Weights of a small GPT-style language model, trained from scratch on English Wikipedia.
Size: 16 layers, MLP 512 GELU.
Architecture: LayerNorm before each block, learned positions, no biases in attention or MLP, untied embeddings.
Each number is 500 + 40 x the weight over the matrix's rms, rounded and kept within 0 to 999. Layers, rows and columns count from 0. Numbers have three digits each.

# o: layer 13 attention output (transposed), 128x128, rms 0.132, rows 127, columns 0-63
# up: layer 13 MLP up, 512x128, rms 0.14, rows 0-45, columns 0-63
# down: layer 13 MLP down (transposed), 512x128, rms 0.0747, rows 0-45, columns 0-63
o127:460449588545463474549626528572563453620412407537647571635378375570530487534480441470481420523449500558401365519524539381488535558447520483530521443540442508441429535434435494452462509564570496
up0:607467539558512560544513495441518494506412482537473537512456517427499526569508435483507522486462514512543479472566495564502559493485503474472470453529552505503535496545523510473533517546510458
down0:463513507487531497473487548535477482494541441471534471529516449499503463439513504540478529497475454513470475521554508490485468501531545498528471579464459506462511480558524453583537499533519515
up1:469445472512555479514518515468517559552497542488494527575492487476485461462510570445539501535454506498443492561535475444533479541499507471464492518512564467447577492468464485520478516459500491
down1:503564468468456478529487466519482476483496546479495456449444476480477496506525514437466527522495457509562533503568477519482444517442461503464490562466422498564519456462496450479528481486564524
up2:514560464571498479526540515508501386570499495514503485493440462552511496519516554460568577501403551500532555493475506488485479520431498607510406497512535527457597445530532495449531528438514485
down2:430469471558471500484503476526544564513477537520452533484609532514516466511557525526484457456528424526566419543492477548492511488500533492535477441582462546439568449521481493381536533475526518
up3:444477456486535456491502532530514452468417540453527524455577449520563521465466505441518467464482451426485476494566528414435541577496491555520465441535537506483570568506469539411471588525471579
down3:508419476550449563461493508563595513526487564523471541570540456520482566575409467511430465496467487497527504508442514458453360435507553475460603529524437543505504521471514535467516407534472508
up4:570528485486439519500513466487501511499539539435534542407446513530464466526544567510470501509538518521495479496465467593461510524508534476474470445518410448418467569551475559485518538515584563
down4:472455465551502492468478510495539513494463489430494474497497589557522561523460520489521494534456540530483505505451527512482584533472500591499511577510469455522526488440487486497457562474490544
up5:470546528430487485539424490592475478465515522486494563495521490506491555505491522485603521566479471564544473496450457505475447497459448525617462516447544519452413443514528503571482548501469477
down5:524573521539505491458480501585502501484490519573520493515477515495451507561515419522516481527469476488440484458499482515524521500531538493564516479442480475526554444471554520423461522468528509
up6:552406517530564532510511485506511527528490535450510549555493493507539463487466463484553513497532447492529478496475595500525503536505598510490381577529485561454560493397497510479513397486506501
down6:495543540499517477521543444484504565457535516594468519539495453509471515501471558503435501434507485493489560512508462507490492481565513508579464457474520502604442524524517526504485494503489506
up7:471594500504521486528548573453510563561514491594410476556448453497503473510449499539508482503492525568490510535489500499474481500541583461468425447516524505452475569457443495507519459492539471
down7:463452512467455526566446522517512483521467517463608499443497493546522419407509478437496517573476498513512433419471390470489466520473385524450480469466462573533508495482538447554511521507534543
up8:488489559530532478468540499511507539481552466496489489500552490501558468517474508436461548469460551484519475461477503513479641552491529430484499510595462495585575541512560472471400552478507532
down8:504516419517474490543466474510425541499467551574483516522512493574421591466465553564456495542523439458466493497494478443470505492516503436469580465501529447444482474554499508434512545473444460
up9:506518509494534459488509506467495526458444506482533491458548547487543494497430529476459513559468506520566560550520509500505525507528494494484460507551513450596437456466526468469491534489465568
down9:503484551473483525528538519473497476483555512458477480540500439481461560489520499531526404508538510565501495470597513534519530582497458504462466449549545516502557497476457502512473520480475468
up10:581498471432539471505553474541536500483538561389528529482489556464549435480508476461521433504523553543487546529475529514483436497502405489523507411512506503470506521474474579459574444535578530
down10:468543485449557536455402470468559489505499471508450480510499510467512511476461527504536555492520479491494532436516531449482575426488518444428453463513475551550505539546515465546438510510486521
up11:533489535513482515514537505460463529472526560579459444436436516549540457494460514452540485443466510558506469547538498508542485456514447461526526496557485533502506522532481475494503594475506570
down11:461451449527474538464480457496514534501562439482549493535520507478477520494555492539458541461500516458462526498523537503473470393480525606498478518482523472538460487551505504529490449509451482
up12:531520525455533473519483544505535592546521536512576522531436517531541489426476507486451416478521540491467467520526568525463550515458541532425491479495521493481487524495440544526434472478524456
down12:467493544452468507491573430498583536459483501529446530558527530502491497519523463478470465469494547480451548403557549508550500486498531523511480515473501507512563512530552581569429528531450471
up13:555496535514492485415532475554567482479511467517425403412478559571467563506496478550551519552504501491535514527473436483483469488436491501522509534458478512462503475490544526543484453448581510
down13:486509517491514540503524509507571492491464488485475503485595495595550534485542485489414527504448496449502546516503523488488465538499479478526482507485527478541493527532515455484456591505462411
up14:540500485447535517479558509521475432546513548554520508536517525449468465501448526499512593453456500473577518487432510537518445525505502517526519536504532500474545541476526464514411447477537538
down14:521362497480514527513521550523498524492532554425530494517503505518475494478466516443545513429532437522498473434515522445531517548546468472463473466541519489453518519446511525519476559500497504
up15:549493510518475522464568477463488533489555486623471479534456453465493486472468536474484489477525478482511554475479488487546530505496513559488472466537450396444463542490462450531488506516579513
down15:513451507525543590444442510520490577550533480510481488468472512498478460503510418483478529446505445547479532434545490447459486533483449514423576506571432434553461521494502558505459543438500522
up16:512442472511471497476443517506456488538557456510505504481445495531494559550486491472436542469519564521523521529509586420485448510483487520453455441555505565517519521553447460560511522454444478
down16:569521537544514499434510566497490508477455519555502447492494477363501459505474503460542468469467480539521571507551519457465453476538535526464600491385479453516500501603481554488527526553458504
up17:478524474552575467530528487470458439466503430518465524527555496512464467505450501485577486546519516461447522539470489552395480515476512513534540513545507548501460567478450478470515415552455470
down17:541443518520448484510453488480457494488505504447449471512446501539504475453454547464447501593480495568529482510442493448573537561512532449510480453489485537498542448489493447525495543489501457
up18:573479467434494452453438543454515562489499547613542531448516418507507474474452503475478495503538543601558569490540546507522450486530515507477477521489494525495543494440491547462564471433504511
down18:466457485410540532534383523567502583465519524407563524443501466503569430475515495536448478465491464506580529491467554499457439501500567520550429503464563500483539531414482519499460588499497461
up19:472505516490459513477473524516501489390558550490439467435551463485492480516493477409453545495475472465534454474458509515493460483499533525492476487480594490534503506535415518456461486603465514
down19:535541496510555449547514481485470470513498469500490450533478523454553489458467510536516489527477505500498519539470533505506525478488546520537511488490395454511466544513547484518450508480522534
up20:425492509523490475531455465520430484617547537424543520526490434557462522500492469606474510521533528462519603467523490505444544458526557500551477491546468482456521497517473538485515543610541481
down20:486475480538565405430478432485569504421457497496525519499485540467535435481486487506469455472485531507538480496483552515468505472525548510541507475491432536551466567566478470506509395439501555
up21:490502584554431485476438490474526480520493513515517527546419428468496538579484553397515514472554449509575569488499545505452472513501463472570468454478499530407551501446463541486535582483566476
down21:542528395433529476563498473520527484457558481481584463589501532501467463481475514495492440548449510558452551527497484411499491483532495549478534471521473498541540544337519472482466450426457542
up22:504577450524539458566610483401487493483485509579511493446506407489467471533462536489542483482447424478455466522483475471437487520511426510492498530507557545506521556528506474454478434484510481
down22:453453515529451463504530538489573488409509529492492530507505518496557472491557559434506517503450504458481542565472394509516588527557466525521546480488502489462579476497523417590499556530575486
up23:495486440479468440540446508521524466407573517551437522447510451454535528541502448439435509512444453506458480540465552507534529506460523529503440517522507522548542458594436445542437576554481452
down23:489478473476487501507530445480584496460439413585572503497515493500545499478513467484549479530500469476490555423523470426528505414528509488485532442438552515489489510534525506535518505520518519
up24:478568393560505457540475562480509540514456519514507518412560522464398462531516490439523481493556516463442453549508526522489479501503564488482526466497508544525475478467454485490508596597456533
down24:489422515490501488490517417504536444500484504534518479549502538508557540503486459564552508529477491539515483465471485478605538426499477483498510468573495491499514440486495564380501576405480480
up25:453455523491547407452461509476450525540520487497486502473536496493502443532475506469525483501539505429427528493469574589489538497470497502526440519455532452504509587469472491477503514453467496
down25:521561466486477558463449556570496546452525551457533458505507539530519505472458500509459428461482545520518457505524529554571467587485540507480516493503454500523410499482486535447533491484536507
up26:562548525498518479478484441436457533498446488535506465458474522553503515488482433476491547487454504536502471512462494537500476487503461462459516493573569598578461452556443521565530453495522472
down26:537489545454526533455462558492482503564458526477439543507485448424509548494517557566556527552505496496518544529462534439501502500519520476493544441480530533454501505449479475446556519505465482
up27:477546520516524488466440454493529523607535489511451516550484455528544532558481504494526502499526511482565519492425499534558568486478485492454495453487458528515480493477534501542483453459469468
down27:401443467443463561485482532479477483452476459503432530490496541463467509555482514516451475509445537483524456534537514507478463462523484495478477476558514519535502443472527476505484445446555524
up28:530479439502486445534453514514511496514466506500603492465494446533501496510493447478540473474608479493519452531507510509550529540473486512481434465502446528421564453513486654512587454495466527
down28:430556457527441471534493585477509520527462534475436464507551587511539587490528479537589487526489484460496461511516492502499487596516470475512538488528505538450471445550535535425421492549499530
up29:523507482464465572563530492517507447549511493573541494525535503490533478580386585495430503479486520467482448538460475497512515555393543526522492490477527530470551535540517519534553485352466506
down29:542500472514502482445533515465541504505532517513506451481532517467507534552502543571486453509503474541596469454455485503572566468504575456520517582537456459535469483501509455473492548504512461
up30:459440513559510429543480510487456478553512435541562494480493403543468481510420503471523561470487527469520509487463482502526488527476566557552520546495477580517452484477545528555566472448531506
down30:556517523537513540519514464523466458552554507472425463467499517503569545517475493508448475474483446415488482462486489487509574462481462532541492465538448549523454441553498498449410518515453537
up31:557522501489495461502545494490456528591492565511502538469476529439550497536435506470541533442519535575493554547512520455486478571485523475442504472580459442497535497480466490505467516453517482
down31:512567490539584604594511548527558456506493539483485521543513473430471479486550500510448471500496458454441497498555524495491452465533546486456484481480542522519482452474529464482561536501486484
up32:550506492475533533542593517477523527544475525504525523470451438496503584487507556460476494417537514592555485477496491487469466462440473501521472539503519480539555446462512449532490523452524494
down32:418431533458530528537474532507525510453571433503517574499513507454497495513412538475534463523490491545446515482507507522554522514492547487503511409506435429470510489476442556530487547533480473
up33:534525483532545502473531504534477477489486496491521519499458506540487532572505444498530483489517466592520453540498491488535522473549463539428470485489516476401463506522522535522441495529474448
down33:467500494461504460523513515506454562517549505485490458506395547451509534478529538513453527463522493473490468439505495532509509509487533522606560476528497498537565517523473519436485527515480504
up34:466506506559559483532444538483534438506517513503460464491481559514524555534581579509451417511492487511519514486489534495482451492496566463541456509565504421537556495563455579561444494500518497
down34:501462511467504490542520487505441507482539473485511501487462476509507496527492534429530519517473511492429513566524473490533567381533439534493527529452491520410480494484493477448500499514493479
up35:541522505516466493545505473543495476534498398442476563443452458521527465484438436497512438523469475488458429564528502452498519549507428553482509471524524632551495488501563522578540469558522469
down35:503549440456424514469514520482487504551586503537456501527533548508477417534474565478498562503517587544547542526557510534499455429489561553522577566415523486435520461463477426420535475502430468
up36:552509526510553481512533511411536479528521550503494489530486449496494386508484489470446505569508488545480509512496503506525519435507438489535453470524579502471541502532605494580471503442474559
down36:465484490500422448425505562487485515515429532532553490534547616581486540509523468544561493404451486504529525499550453556472437542486475483491458519563514445438476423489395513456489575503548489
up37:474467468503539459499544458425484532442490532567492482527528507519477442550526548460501472518471553495535411471540492437503524536493469547513494563496537541476496518480575467452456469515568521
down37:495527520483528473524567494443540499443515451508500499541486499474460517483461503520476507517539444458511550521425576462457534472462525401542494473509498591502514467570475520629402517500485461
up38:447521516533515442582460459490515553472484444515483552526470490484477469547450535464520565459400536473475471594462476472493432520470549540512505452537471517553449542450501514516480565511501592
down38:533495485532441466507471487498501542533404561533547445492511496456567449556522499513446441469520416457547476459450485534582454520504507498477475526405479498520469431542535495533498587488513504
up39:476473427508553454499515449482503522454524480435523512504491525590483524529485481475528516556495517516462402532534500566533561491455472455527512471566481519503472447466517471529444476484499534
down39:593491539490485524494458506595497461539545418453535491462568453465521500518533518521512467463491505481416535449490540504497459506504472543525464509479485567560466511504515416527516580541539486
up40:533491487515485606513585441471550450482529483502525468402510521512542492566501454462590515555420472469504473516502514568466497486480528561549462534552453515490512472504416534516499477464561547
down40:569464506467511565557493546555496560401447456487478443508429482518391584468428521540544524471513546538523495537546446499432460484483540454467467506505541491548554514486536544469540451566481534
up41:514544409450475511521529474570533538489554460511442538505504535591597501473415503545417512525532538528495473458545484493509482494521563501444552518509496482593462460482500495528511504523544478
down41:478524575482509517515560496438571519430477568487607462499538507508459500563530508458538524455545445536547448527467473491522517591519573551558436480492526527406533506542488485515477560407460536
up42:469502481460483534454477529523505489491526480500483529516515529509523457502501574542495551509479523540470543477540492525534520555463516562435455577536516509504458574514502479482498498501474510
down42:532503502485520455462475491445532440536527527477515447499528435510473516492498467490502514480459440396534511487493451478531510518467559475462467477513521550538475513516569483537508458503537498
up43:487531512484540423447476506492431529511463593462505538552481472539502500512551490509491511465513533506520501518514433506464549514516531496466505533508418538534477527453484458534583570536452486
down43:426434482466447611540530492534501525546504461487551453537486558504549470472531449547522503553458516486503487472539521557503507426459524462477482500504596423448519487515557446464515461485528536
up44:485486392477448546502506433428481504558544440505493554502460504524519529484439441512522518443526503493510578537534524522476507515520466490538410475510496471395483566516462504533497528445548472
down44:479518551502500460508480549470516558460552528516518489521566491488515530506495592483494537534505525585465480510490436449478445533462504545474542503525494507474509469448583522427491430501507512
up45:510497459475548502567382506447521524541490452502504574517522466563560512466485486531472492458483516495495512436457463408429517579494529504496535476522480476521401506490450472473504521572426435
down45:489543498514529459484525458510474442502516559526428516518474601480484508581462539483511508482560512529512546429605522567538456564482453460419404451529491480485441440529537539413525462530525487